config.toml
head_dim = 32
positions = "rope"
rope_fraction = 1.0
init_std_qkv = 0.0365
init_std_down = 0.00516
optimizer = "adamw"
beta2 = 0.99
decay_shape = "linear"
batch_tokens = 8192
doc_mask = true
Each number is 500 + 40 x the weight over the matrix's rms, rounded and kept within 0 to 999. Layers, rows and columns count from 0. Numbers have three digits each.

# up: layer 7 MLP up, 320x128, rms 0.0877, rows 160-194, columns 0-127
# down: layer 7 MLP down (transposed), 320x128, rms 0.115, rows 160-194, columns 0-127
# gate: layer 7 MLP gate, 320x128, rms 0.0861, rows 161-195, columns 0-127
up160:484534478516529493496458524517517529480541478511489526585400471539463507461499499483502536518503426507492457521472585463503499502535458537491479549487518534507475492552541452582499412467436479524484453472481467523416473483484478558445497508496510469510457509474471469554530478501516554608578488446544435469463464512432486574562482498529525471528514416505481499486508527465537559506517
down160:431541493526536525497513467491481552553497468521553491470479464489494477468457547537468475528533519520475424454484510500504547497528551494519492497557565477533524449506513403464516360521501486442520518530524461488515479511479488449561511519474505571514532457514502515477555505432472485497415484538453579518529564449509544475555458518465541538486551499432474479537501561511494512462465
gate161:534464541512467486561512514510556515537503465430522510485452574535494499506482545526551436481529445520459476478496547447442473554489548497530522522524513507486509509424500490520534556545502471454510436532499488530489431481524477473546536455505495471521490485499437519479470551461511536472492490500554504481393575475523518423549491457516502554464495479501480507531518434436500468489541
up161:477521512511515578520396524490481500510512445466518507497477530485499470522556461528483494524469494523562521469552475527501426513467496521481542514501549490510421555439434428496490471512519489478473528459495476489504491432446447486478429494503461459440510498484467529510543440499506538488530470507603500523592497498526445471458499430468456499520509496482478506480526505467452471522484
down161:505514476530509477542558501477480510418516500458530470470468484466495501484476506487503451512545477541414494546484498477499549513509431514490467492521502496435587496484486547531509451441448502497571463569535478496462501553516485467560525474441534430464475471529480484510515568498540494494480500543528565461380515464510542478510525537514540534495501469442523477482548473496524522484465
gate162:467475450498513604505472533534461581507548461476474511543475458505568447480534584538509502468532520612575501489469465478488529492473485420522498455516417431524470467459493542453513482503512475500611444477574476475507490477445570493465475539566588504552513466490503557490455542478477451420499510592526504469527456534501451503477474592545519517506517504457556545526506451533518510535430
up162:513486538487457491470507532529505442461432515552476412491437532570496479471493498504544483445455467527459460527443451504523467533496546477453533453504457558483455485529502505581572472501522553444453495534522579494506492419454501408569472446482435528490494449568530515536494445440567496507499501546464501457464456537464484578448513495545457459486522494519564456484482431506453536529500
down162:496516507458508465448466568531498471504450464426563531485425551597560459445512523532478497437408569473553494524530499469467464455510485498515524513511448479514434504484472578529538485547481498508464506490513584425509466447536519476568538537557439537507514525428465514506541457535503491482501522446443575484454449432569488514541456509515449537516472494560483452472536486474478460480478
gate163:431490520514490560528532520511525558551508511501481438544493543514495552453443497548537557503478547522544506488462537506498485490447456494495484463451555495519465480483563454558472483556497539509536455544534462536511575589469524516506521501506531529569465565485466440502507551485525441486460542448531446442477521551501519500478498488481604422572544499516488517456475492551550531494494
up163:496516482600580569438459582484427508446507539414459509500535482446462531498432478479446557543508467561514531460489520477491485477435447493527508537524495496501493500492494401432513488471494510585582485529546494485501484520539526529457574438484501533575503545432506479521555560519486491531501539459441470516441513518489559516509515471531487466471446561530445481499468522517555535430500
down163:560462559470496520469474562528480491523506516499533519558526480464553531490462500530415498521436460528438507495543480544431558542454502508557422490485501533464455531554497480507472506522510536523487458484517542547445464502537481505493583487504403479474525520472413541469526447450461489514504443545506487509449544581431523487523534467430461596531492478474502501399498488476549489474491
gate164:464479551503480488507536468528501550584497471444426520507494421468546577579535489516531525576525482522447497475459513494528468526449495521473580499541504502520481535485500509491478514427520516543538502460510453582512541499479442519463592506489483486536522541413537597517587485529481433448426542584470565492485539539501476454487531531462446502553521542485439559538496519482512499471448
up164:493509583454418492487589489459432509513506518570440488473498444491487535432440464456512492540525515495516579513437470476540501535490477587506422521474487448508497488449531537555513533458485492464548475454525562503544580442362473482527563502505503474561564539472585529545561422459468418511549528560525548541585455546525468498526528567551423522510467582432455506538464519454506527459467
down164:491461481521501446518513463473555368478516543510575525553482547499501496536491454480453466510505547523513516559557538479486582525538551453509471498477542518347498468461486505458486505564432462541500517599519485487428463547542459500519452499493482461451506490575506451486463454479496542436515288535492450470583462512499485478544476493491523571467484447521525510498522477522467514489517
gate165:452493512516497510528565510525520452505495535502476519484469504526501492550479483468464555448496524521487517514465474458515479484501458517546421449484481506506446473502544496414569521429498510487526503508555585523485496515422524492543479487500588549454448565518491474534528543509462462473524515565547469582518463493497501531579514527496594484447484520499512475533513483470554513465480
up165:538457480518514517522432570540491496495497459483495520537490497445439530501470529538575527429449539443530496474533512533428493471537517531583447450531568518487487462463500494456514514477504497566483502511442525540474491463505492529537523495472442461515482493514567491489491508459454467511465540485511514509487531477521504533588437465505536508494575494455481533573474464469484509505529
down165:433474463528453523478476477484542536529499524544523528524497494550540504557556512455473484560490476491475479508468441513497476514504488474549573466531427499551562547549529452541476491530517459485441541453504529496438483531551430534489566533504507515563495442492530522541453553527545544521531467484525514490489529540463569483497515526526452495500485479564527523520465565554475499493489
gate166:484555504522519466482565494565485539496564503448473459603449481485609461485557524462465571535496541493516524536485487552573531527454554493513551436495482533626520490488505483506524491465524503513582464433470512566591506525441563518426502573594529514453500479458477438521532499490493426470469571510508487500537443482513552493553549500486507523523437587512495511492559558471457519504470
up166:472485542549536546474496486471538517498518517524508522474505438442504525509482598574529405501613454522526426498573400416396552468560496403482468542507521473496513343451498507489499473451519446448567504473574498489467463524453510438471487498485514559537460531539473535415459486575540535471470476526513467458403523482561493402413459525409494434379494462527489477496556458503542472485538
down166:480559513500471507464502540529451455433406439594523483553499467486525429551562478514510536529536547533537540457505481481516526503521566430524475510542488432527550479478495442467452494430395572448514407478521410511480496507441581512416513578600526551478397494524525483476546463525552423501482478478523458477511487505430513559524539553534451525540484485575586593485520457484484438522463
gate167:491456542539535493462444534562502554447472434483497493472504492448530500497539544463483580524529508460485501536476503522477490429516535532575488471514535520573461489463503440514478465439504588520514508479434473526600509448494485538514530529563487553418450524484574467467510504516484462515525544445552555509525505471542489522531589474483513512564476487489534502521441461542552521435531
up167:609452499546515502423408529440474475505509457535456503435506478483511452407482480484502507487483467496438460538418496498413441425556468393517506458521485522536473477434567530582570466410456493490454478471530478544487584502436498502544551525526495496506458529485502478492479584410556474486456509484494506488534505505521527456449487498500546542488541533433519475528507453543582531491518
down167:487487487538495508577539448464438437536497483504487553511563506550481462530496476479458443491411496478507545579532543488563491471507555412529499528465457528447483558525539505536483488502437502460456561546428508459491465443454461461501466497496556553534535434486474460473403469529543551496486488453526463478533454588492547505450509505480464458448546425435568501410528539486520558574525
gate168:510511452508512513481525482477481497504584504520461537482417450541554388474442558510542573517500501489578574527464416485588425479575496489464508432489526527503523485437462520514531503394527509449576571470423480498536485523545479414488478567558529570477453498485499559487489510514526538580419512444493527530532487471514470485485527487523566521584503456453529501483521508534436463450496
up168:512398466419513464537460455437507533508554464523587488541476480494566432474497481449485505514515496463475441520545519557508433533478461482455491542547455477497484517469509514546515405451467584542509492476478491534550505440529499474532535540493419514532560467512464477448498531537520547456483537492446508535505459514512509480460510459426578519523456440485484508497510501452512450559553
down168:530534507497507512457524492512508533574512503516499418462501444477517446524471549475528464456475408452555536493459499484447488518526522508546510384418499496505578474516516485489491541519502373537552456512442538478472476452492424543491518539449465477516449490446496480465471536497484524547529498520469504476350487481455508525510484545512582542468531529482495481509496547492479545519489
gate169:508462519465510507413417545428477492485482396435502428409474489524502486452483516551504512510468386496486443481530488471472407489457442512543540461487445435520507469484495550521444531524492542521433516490505474563489466470497532524473493470566448492486495547504486481507513495549550502429511535470526476407426520550538512487441561530472539488427456532509511497463523523545471442520458
up169:488477564557492559479484540544462464464479489507524543473434562478451507540523519497485571490483463468529473486548474529505476540553507512496441497572536496480410570509555607486533463528473517488431442479486527550509449451465526522524556527411489477586534481498524490556472561466507472527546516514490537512432566532520496517532541426386489452563497534556528548525507467505525498504515
down169:434478491590465543478483471486497349520466502498454504512463563533570496480502543507430510470511529497566477501459511490483549507507483494529519478562469482386551462515566528457545569445498484480587494449574507478569477476484552492525535512474503553491540510455457515480502572484524454482524563486483507563550471535509461516601488497454539512580562500487475577483458501526486487457534
gate170:439444509463462503536503452595472496505389528504499560443542499500561420530485469498529505484435480510588470522474539498488447494481488453459503477562491551507480487521515473566478443518492495480501558476578458544526530461505515446509553487530422576477505468468449483551444453484537502505502535493479473425426543464530565469535552521485549519465477514525501625500478550533414477499474
up170:480452459514498511466450539499501517481534511510380471542426498496572548452501492515479508524551477550522435492515465506508494511505474490475479503523502465526579484528439468511501426515513438493504509374516468536554495528493491505514548470512567490494510493541452537560426530472510451479487507490486513525534465584502532529512451556555501522520475475561527436502580454514521550517481
down170:531471503504506449558513481504492447515516496451524451548446522446462536550498549534515460508469466517542492529474491487479510470478503490506482485502504533432487488410441530496485587483479424499437495520472486531431536469451476528484548504527519534483531540463564494461567501504605487510447448546540533496498510451454492472480510555542566488513421437518367555472417533503489454469458
gate171:449505506482477504484573427473553512514521510469495478534497514514482471522531514513515516509541452529514516452531513476544549470499506532520511547511507568535580513530491466547430428422509531482539456496495512453525474531526501507499505478475480461449497466487470508535541468486462569452533494567485458522488475534471488544464586458458495495502503484533501520425566438460522544485510
up171:490502483502532479501478493478398486530550458411473496478469499507513404509522457457487483500566486464525473475467406524488494539469483471463534480486468528521511506447481499455448499468520526518499520481456567505476514459544471501510524452507530525472453547574463503553446548582439512476599505497503477546517489529528513548584539512497475551480475515468527475497437477554483525502495
down171:485495563464549475527432487481530448490485519421476452478517512457531544508550494513484495433545467473496499464498553492554455532528511571462518465534573492437506543554448491511494504478503541478494540540528514479484473530518506533509509502423478498483496442450519546443580504569563508502472463513499503548545481514512483487460498460418484488497523523561525524539510459423514535482503
gate172:496530525593499550536478462470531507494537563515545475510471483490480506559584531527520538527569503542477458521469507422511545561480541453539505539503484507527477498551417402468507480531445504511539494505513466506503540498498504460457536487551515535531521524528479498527626547516521520544411503494541466513449517492567543465439505432428536502506471498492443489451500532429491485424488
up172:515520501522532499481527530521559508521488549542556492488502552495523477499448552494493530444445439477545458443537470488518503470433510584459566438597554450491468521545474530539589504524529468452471503501494472506497589480456500420512474530433531485463482457431408530536486490455516443507490487456513586445521461471457498560508476497464463527530481516503467484454513497465467529522517
down172:548490549522526510564507517492495472563503459544481481557432495462495486561582491503504563493506465527496482584440476526499441471502481479580480458430405551489538536484503460507459487514570506447451535518537493477506479636561504550428519484473452555557451530495514496501505520534440544451495507483497490487527478547472504499454537498498487441437489495531530487479446523525483495503463
gate173:492513479504514538447460466445523465474448535470466513521510461489503495439518498457486490502525560442519589575567478505448462500466461518396523480524546473511442512494549524475491482543508501443535575491479527481550463519500491589553476524501538535543515455479456497481498499477463505539430561546532491520512465484498510505491529521457573461495476562477487518514541558465520497464505
up173:477467503421508507488459417498493497510538512520444517442465491542604486514523458540444486520437500492556492486546566454581455538496434533522505473500427487501557471526441509513539495535472510448486506457539502516489440557468510438484484498465526456457495462517465448555519526453518522455523462522502546503527479445499490467509491494519540434500507516518510504502496531508516516539486
down173:494477444481473439498467523510535466510462544484470475453468527471525454501495517505548486522484485535496455463532470558469523514507493520507485565562538546467469511564540515496485451524485575446532491468524502557541463484472467540536501451503419535526519560475453492472504487552480413520489558459450483521523435555486496494495545450510522508429545501536526541478516516446481466439499
gate174:413477495534487528494537483483512541460535484523477462548466533486502561585542403501456478514437465541551487394494463526477501559466476473463505484528463401558532565459463408506390505473496484495496498487505502525500443497589510436453546523575497547451502489487520590492459477599452525558527522578498540448509534517507494451522557532428518504520490449526488553492502493485483525535472
up174:544518545518564493467475513495606496452516481473502499463474524456436551489482550578479574495484623538500536568515609537511452456536529472506493421453506523474469413552472505489524494521575509568518453452465470461498450516416461580479506437496446500529435451534498501499477528443589457524437513486553443443480513522457538547496495431574464484477474528479475436522513549501550490496484
down174:409480465538522469480521519477510625459482413446477511483520511535409568508492524494531464472517471517527447494476459485532512528529548503472527484541438460622456557518532493521506483546545552502499531451483458433554415491499488498550484504499506502475542463533495533534461467536485513539506691506470513465444495461555513531475519517500522473504483458465476518565463477438549502489512
gate175:544482466457489531445514478509455512546524460534516466532482483417513579470535510457546551596528473465442450589523525425534536495511457564498476471499499439562546414564521471475519489494536533531492466509503483494544475504523500429495522522574500493502552481509460466511522484563505518509470523477441548521515548481512614475488549502529478529549457467531528498496497454406460450555544
up175:580463479524497545462485464421543502451491511530488556553489516433500545506480474504499537566420461515575494478458507460485527464453479522464500489513594413533515478459492542475426497535484507572466501497491536499515520460465501550559509476498508514506519520462488495529538449543505428551496506492465488539506490502498498577418514516521488496479503503477451507499454497503490541522482
down175:560432492451517464511547502528552580504518482502490437481551560521517483464489494509503537455491561506485495521517520515509486537529486464502537478477475507568500508546513449518551460539515460506552444458446526499502536536540485468491519540441459543501491460520547514478435561484465477444488590419525448510504527504477492491473494496507553504556453439490515484591526494456531487474489
gate176:451531439575562474480518489472486542460417453567516463451486477565522480510508554535495501449521501522468524554542501537500556497440506550554511474575429499504450537466518460532511562443458550513561473477497445514508471508488427549471532479534501574499462487521460507414512505493461521483430514514457492547534431470504468534484464605452475465506514435471526455486534473495495361497511
up176:469529487544427479446525473519520499521553500538498558460487466447514504449490480476525528543431479449532483390536480506474518479530554457462523565509498519495534542550495481565479416459530555509526494532595538479493557499477575445506461481538533494536509541497477436534451465537450531489529544458499551507431558564497547532518531439590495495510506403529519499502522494569490520508479
down176:471462486558568499456453505490513514542482603482504472458453486538551544517554481468595577471510518510479501497544461510507562442538474479519536502545544499495442533485524456504496485501499486456450506447533426548600519472477557444467414511529537437479449501522509538530495513481514523489555606557534517452533504518452448451551498461543502454424511489465432465535547444503529517457508
gate177:437498477469513502462501554491510652533524579554524463527429512516475539478418491485511498535497434426503445481477407539531555458472478468480529517527459458533519504480463495506438520449508485488560529455488484485511496555556487488435520464495522557436478375457456517505554531567475545468491484503475504521495475513580474515518580480458475531533520540467496539507497591480475500511433
up177:500539580499502478509457545584456482453450482546502569511534512446504547516581521510465530497534471501465566497596485531487460494662510490499444499505531545528571573509505487445434440490478517517441462489500513485533442474499568530532446497475417515550561506524531477507462409580525513482498549497465453582481481533389507568483474525450456376479429477590463557476489453555453437460502
down177:531492512460512445437436626516562501528511493502494521422468537516523508501472530480514456507537555575526511524608492449481491521567543468481543496556416568525532474521452523511509516491480534556500481517458491485595473477452483483495459482549483444494432431507508493453495420547513545600491619517531541517458451588529443488533535551547469524576484520501452541518545433476505522472432
gate178:454467510484546524472524602526531528490510441515443525499440565493593484539463525524553453468466439544490492464461540484432554525476488564481502505538490528524523508506516573539466548441412496540512496484498512488516588468497547508544501517512476540502462456520478460509501498530475495432486512489478537512524457511477500493471526552475474518541519488394506565477578474554529492539459
up178:542458523475485477517471462504546505480544546554491482548519469524501442450507491502519459584484557505443497496446540518478501462475433507487508460492464457553567513525501474531544402528414484457567519448478408508559522526506540385461520548560490488475442500560531470462540516517451555467427475489544513537569509469476438459497476595480489446497508497553550456486522497510516445588520
down178:521535540532526531573481499500489562430510489547517520445504406470520451566436511551538477505538536535499511407622501546503553512510482441459532466491469496485536420445569444469455521481485496500491450518455491462429455529537584505514573474518532483470526441468495521489526444539538510574521475576525461447423466552482544573455479544502546505531470530616473469488467462458462488492546
gate179:506515502547482539559544455537562510486474521563472449476503527556490481513602510545491510550457533549512540565462485461463501531495489499499546509509482480496454503478460542530559486508535545481504517523482484472536464518536520477502548452481509555519466456542516454531523479465527470453468508427495629478523494591479488529443542513564424488523470560523478508426593518523526510547398
up179:490444464563499476537572481467503492531505470442550550557481470530449485589493552497540456491426488460534542524491499475528488461570561571484452551554506458492506591413533511512526519483502492469506482515509496479519522427530459487450514496457491482493503454471510533525546471505472503455451518480430524568534424508509494530544557552526508525524504543429470478470470470570489545441479
down179:571526552511540498503572474558458550466565559489498468452523533514536553483514442501527470498504486459529547480513536532485522544536525476498464497517526549534467491489450419515520521517513424568473518465529547465537425548417506465468474541487507539525502518440486458507446505497511538511495605449486498516507512403495425530499458450591469443541537518560554520465520471509479507470456
gate180:492496582539472556484538493509583516506428544490477531524528562497527489524501507506508492509475525501522550482504458578486465506538515566502486501487504542508439480501529492522542500512501517471522488499526506488555531509436511521461501529461478543446468535488470483439527439500495474492480531495558525493450512482528459489445527562532461451532420518544413576512459510566464559494482
up180:531502544464533506548510457447545511620562557485537447417552458455522447569524449514470524498501480442492544444464464488514500538482514548504466457510496556415502437456520482472475464490501486508516465471497536514395541531504463470550483446516581452515520518488483479498481508534429492546521439484526478506483558485462485464511502563510514491529594497471429529506466531484483468535535
down180:544468524442490484510537480467467511573541536511470420494495539564500470487522474519489511524546444590468489523427479539544555580494439470480466500501480506539531516563492485533545552450517526523532519531550469446603466435522489487564529478498487494471485493494522512514498492546474547575526689491533481479519461473514493521454457507497486432453501475487493500462469436525508432521419
gate181:481483523566542525558489430454503484522533475455519473476414475512527481462485543512509482489506520520570470468438452419571458513468542473478553475559427481507495514428461494507576466469521512500481485528536542557525523513414526481506494567513515468503527473469456578516459516441450450512450548511505492502496555495481510443526501511495581468464477473404473504459478440568463512506443
up181:424536483513461507481500476478493535526553522516542502440487501493598480477499472531541506517511495456530421499449481545526510490473522427545519466515505583501527447516520481472499605490456447470571467503579470541478516516520505506470479439563556523528478537512518472488501571541480508554580489548499567435453497494476545497576505430536508512536509502459585487472453492523478467507540
down181:563547500505495471490468496501507475519479440516466466452455543453493452459482451454470517512492539502502492565469540469556528443497470543457519456522476500455525617473526463481578415477497488452511440513517516489577484479499477469568476519432499512482589476513420519507458470465548461537487574469511522499471522526491512492407470489504482543479490557528530485478585515498512514589469
gate182:559495459577545539543467511525508532581514515524485562479436479550492477479567511516478463572463486519504462501567531513507451516464413443495609447478511490590542520490479492498514527540454473584530455512520472519546535526470425543496524561624452472506482531583464490481526588450483501450439547491451501510496497510485518522547517578519475501531475495503471469514493500561431554506524
up182:512447552442457527502475496493465450477433494519483500506531550515415459504476555506561470448449489427450594520464523462458460514484451499496520532472486434462533565408526510440508571529525537559519479603531529523499493442476513584430453513495520496486515462537564490501503523446547497582494519496483433580462489534516617521474444569489498468468451507545471507473526411563515521483510
down182:556484486454501455533513572539541575491545488494484501600525559497483446417458414463477499476478516433431528501552546554457530532458489537411483465512555480519491453430451548431494520568517553512542510498544528443507544473505523528507542489487617490555570540493490548473586544521515517471456534486543548484500455501494537456513513505562432462542445464512504471493479521536435531411555
gate183:583453495524513521549469564450491562454510482514507491435454510466459514491464578395505541492443415528486464532494556418523537478536513560507539497462499461514437548475495507430509520448547562516486412550538492505525545496485484523535478484521436504503552461450463504506533517524492503423557494482507529514508519495504518602477565500502469551590537554465499552444539532464519474479435
up183:550499490554465445516533489518525541430508514577478528498458501485500429537476537559422533473537543553511520494516529492556490482504502584478504504508488556524529529493504462407498465450521527541518467430539444456559521470580544411460494443499507531522474498534532508502483558516482523461491540490550525447535477444555476509526541482510480542482543502477467452453454420509518492487482
down183:580541459484462491466446513507440500509524452430515464447543477558522463510471488513450495486448517500450538432494466477531514524422531475507431455515459488508470578552573506482482524500526474494440483552526543526525520552526500469481473534471534445514536522479480487473441508541496466495507556454505463514500430457472474493508487429529364547500436515515503509418565528475515573470493
gate184:464558494503576579486451569457478534612509523550491594486520515477495533481587513554474451464444553528524498487534469499447505420506477576468520399522518487532474505435458459485454559521503496572475498485525527483539498428452495464533539421445544464475528503424493503507523491453517510476515553450536505540505511543565478503497533481539514456535568514493512486544518529547503510449481
up184:500450476529515503484452534429478515507562439488561509488512540524492543603456509448463472495446486469462518508468475599436491495519448516501526512455527482483523494510522439474525500504490491525478445519490449494512515453508501454576562492456476449544463468590569422490510443506444489466502506593528525572518476559465433490458507495605406435469556471515465422577490572441598513443479
down184:483460461435478498496517503493478604511451545517493445495519436495557473532497469446461571488462503508480480520487492415522548498526454428477368559509447532517577494528517519493557455582488476429571486457516472531468475567590542454441508494532437504499540461545474504525449487547474495528410469569473499470487464517484536509447541465500539530465552421536551489513507499452525449552474
gate185:447495523502534608478459504495445528437558484512455484419462502501481481547548519565459492487500502499489588499444398492507470473497533509499529481458475548552516451506483516595539438539512466530533465554505494438554548534439521467516448530552448474501505540540475548503527463511440536408458532495493525473520510476520505466587489478452488471491475540538478447513467463538423517480384
up185:560538452482551563486436470472468499519502469480486514504506521561477514500488443517491503538473497457491524416511439540517530500438540495442563444473537513495434509482543372517483564497410508503463490513489461519522471475430447484483606564429495474471468551403462446478554443482480534454535511434525559504554527562465487493442506471514514553532511525449503501539389512455490494445574
down185:526486530488482558510456515556475531497549485443501431518556510581467513525452584516499499486494502471471541546472459439469503526466498568426598495505568511515477537501471518492465494494496507472511461545525437474514444462584513531509497540471515491510486485502481590451368445474520463533516565479475464596424436526491400480488478507505546509463509588498456512566523597535493524482482
gate186:560414519492464527456541572541569506517504500533448454481473550566470471460475470485473490488522477451496513433482561467555423510512475579431485505544448525502552516558518496484538465481539541511419549454506530518509512492458548524526509512521506460528523559456492449480498443469513499543491533540561500581451558512555537555510485501464514557494490444480523505511555494479468514451437
up186:491495591470481460474522405466538486520479494490558444441477528507489533514500523505529499494538560548430402505495484421579466508440468500511539494507493509490476502530506456485493482518472469503489492476403478513493442552482487434492558495423506572453520507507470516541429485496470523526497482542501532436423504471428522527492545617488578500503486535524560428443515481504532479521503
down186:535505473513565481473545467488490501462484498497561534509478455462505462545513570484507515510505538503504553464514562425468501541495484475524493522555533430429496469528457524451494505532520511450536459512622471486534525442517510516428536444604483511537511448539464528478541462481517491493496478553481463476507489588520461547472482565555491441538456510537489517525462560559478413501520
gate187:503540556527463518521479498498462510519487479535543538529440518472543521535506468515534527534579491513522487441571463519472431515528458509501614550505591520516445575443490383530462527475431551506541524520397445513574473471533495488467484566475508456468463493464463507534520407503563544485465545534539496415482541581550537467464543464450524522548450509529474484432524539476528514479544
up187:531489483541458476435481478428445481481509551545490526503526513484467485520428478442500441490475457476541496434416495511492537476464522517509527506517559428503491457442547430528501507429441517510645495510491543518499600523547487483529473496520628476417483636490537535417504487505521510490433479531508408448563557480544548487461525503456508536523603468463495504538431557532556543527509
down187:505513531515507499576499462485531448483546535556495477500460432424526522499463496515460449552490462497474563443451513479494528529459468419524451552525504512414564443529553510501452391507533496459490512518600452548444508526463492479437522511494553501530484507562426510578575548552486489464519417523464478548495565479468519503499531530487543497392504424480544473515479429535516464559390
gate188:512515525521541561500457476490537537589448492514505532514475608442498498561482475604529470488454525463475494474512509581446453514440523422504544444484578497485524577510545480458545494512491469484466464490477411451460495505492530500499508487500496534405526479471434496517521470526559559511491502519508549508399499496555490516520472478544498447528479536520512469471561512503549538533461
up188:461608388509473507496533578484506513415508485493495509537488497489443511517507551489516503526548433483529492471487475437519487489472472625546573583532480488495435479516478556510433459462466519505505489533525538501483508507476521508530504499495500559501502558555514452439503523423443484464464515485524457525503537473479518554477522482559486471483500490473444488524485514494590426503460
down188:511533564544438507494506534545570443432500451482468511475457514450447512490487548549485521569483511496535495507450446515505465432481435467453458452535481479427445521523406509497521484525501499454518599513551542505591530412481464478521497502484513535475521476490499480501524557512471559478486625453488503483508504507527502509499499525520461558519530473406463510468494558556464452486506
gate189:429427479488537462559512484491513531492507523489466435497548439497513429479502569509494531481476494531519461537492489517459503481437480352501572484523427529511485481467519520501584451459466546488541538512467433583542443533559592480531502530537431548468524471527525530437386499462511357520488529540461511478453483525519489530495452506485549438487555503547591515493514485526562490494454
up189:512482514476510511453509455489477492499526464530525494472486520548609482522450588500463461503490563487545538523548445453513550488544550539470451551439486422481490470522477560529477504456536437558497444534540524453492502502502453508480517572538516502486478501523554487502542506540477549504524479495510541544505383521523481515525558513514482463568515464441506500529480554486539477469406
down189:536465511598572469512546597512462503446476485478462527430507514540434550550457469529514461480490530503532451459499449520490481491512497470538482499527488540513399497502548482473575527530436527440584468439531550538555503503492518509546501506472501539427535448469469457495456472434487453445479559487541476436467487518478523471512469539535510502483525498578475475464494475444533517442487
gate190:523454502498554470452526508463521523551491532447481509499413545490504512473481522531531449531512559508469525445574509533510502521550515524434472450510463387501553547374479496514561513517555493529502480487485551541490516483511532499517535495484447486497534488511496586457520512505486563443520516544500523558533509593503520507483456478542510508468502539554421470478470495586520495420478
up190:502514529515539563511485526468544491471431492496443515548562524468568501510491497464525487467468496495421469517479573491470495451416447528429456524503531495489482454507516489469510492520480536494480499520497544496478456449490483647458466538517501525518539477500484508464473519467431532556508532484501433523465527524551600468558453529466470497485541487481520498473395534529502544493511
down190:400442492469511517479474534546401435487538515485522552483455550468503492585522514447486500498517571521446464528475533521498540525487499478488532497547474516508561470487552565544517479505442526510479512522476481574494524564560528512437538550486468479478481496513473503530566513559522461490471497519513484484556514489481462531498485525462523411580445480536533494501505489497487482501480
gate191:500473498506583587508465473506472535556456519527560527515458492457550514486536513540512514461457436472505463497491513450541459440493450477422545442542556493554474484415481551473484480479507477494492489541461445532558501504498513571512453494597536541502544577533488474484560472543500475535541567493537507443468519506513507460481547529397482506498477482489525528526482547488453437433391
up191:526425466544494532474581483420437497467534566505522456505505458533551445448494479547506395496499461520518515427463509520538450438589508522452508586538487510546479492495523522580539494538436396491431533503471563461543561521415466516612448414459511514404474546520470455533487436502507412567528530534614494518461537561516493452458460559514533569547394498477450561547414563633502536462499
down191:457452447588455506629461459386510419469558540547502465502610477447557466477468434504436443503516417476510470515470451483530535483552505491491514563499542481467543482398508454525449443536399468543493540476475512469514582481405463502484524466501509486451470445525605551486457426536454466541469450475473469551602502593526514470462524586588387596562535532505534513550534571576498483476523
gate192:490508450521482527546494485527503570521557511528491434464523506541514445512501515482513559537521480477540497568474434472564538581577542485500539488470467461512541483526465536574516443498509446506474508481542480503453494506458476499481470515543489467483476528516471569506577548516525473424462488563506486564564500493588577505525598482507499513483511530466565564469531482432552473520389
up192:522476520455516474509451492545496472517517507465476494512489530516523559455516526479478432496433478447515507469520545506537494537463435454493578483471416490508576523517514468565448520510434509528473554600488493514544470482466541498478512537459476536538435466491554375550455433544550580512555546501445561542527461558502539445502493518436527472500534502519535505546514456468485526447490
down192:491555505531495541523543458574545447494527505493542491525476535496521476550529537477574545532486464538508525491492472525469495568527488525515547524471460476519541516467531473520508488511492512527540569566445469512704555499525455512537492485517528481526546537485470482457589518506424527521559650522517449527575546490530489482558526465499535446487457512497474506477565566535526473459466
gate193:503563491505600511516539508521445558586557498543465512536461448514465464501456460516516491534511588556452533540477527492505543501526502476534526476484483497507544536561517486468551504426445479510499505467605500496519426450469482506516522506470550536411445615427485494399551483498491482493539529515535476534463621430533439475533538476511451526513560480514482517498480508508506553510573
up193:557510556498430476539525497441491510553540476479499520402504539514489463386526524543504493537516523525464545456519474471461527415513530509547435518433515519508470530486508521498491480480428456536492466465487438417492446469549481600493455506462510452523460520514455489490520516473582459508430510433524457481452475509523473511502488527480505523570498525576510540542464451500532516505495
down193:516477468457471517509490465528508476505481516486518464471494584480526520493464508567468466530468448578490521476489518492520579536527491474488544476498478433471530455514456450525433439549500483506429431473481524552537518484590507513525443509494499564553489544520499495489448507532486517484497537502463480503541457474461546506545421467494530479485484477493488572450484520429523408575533
gate194:509429486526508571490503554509506536528468446559459512525392441467493511527503542515496494485517456482513446535526523526493488529474479525510566528583487493580474504517447486499395401503450554458458509507474495493534553525541501506535460453508459491434525535494473548572533514448552506512559545484548560531494517502566449486452613476531456533450455534471463498432491455523484499501555
up194:480466447504449548443500459459559514467491474576494551574504498436479508514420512542484470446359464515510427611533564501533489476489523469458486588551487507497473477493521510534456460472509452521431561514494512443498491527462509515564448474488454607512512482503502586441448537479447514504532485440456424510520427477540465524510484548579471513441499495437562530474432513506411587516573
down194:512546445492529515562552443486420468459470553424460541542553489515484475488483480488535479431499510485503486531494499359605546503502559504514553465499471558431499531416552460516483500430529464465590542509436460514523398505473530444521462543433463504522467480520530524524479523519526484492486494528475471522634561535447456492595471512507563513470536456480455485469429504496551550567542
gate195:440491442540531529507436500527515603513509558542570471541509533526546519509510540431542523469480435532494427563477479463435565495497418404509479452499477513555535508503507527542507530493500478515530474513543509496523526451492545511431500498525533442569467436517497477524569509562473465486502511574474492526535469431568522536501554482466586479461486511477496551497564457479547523503478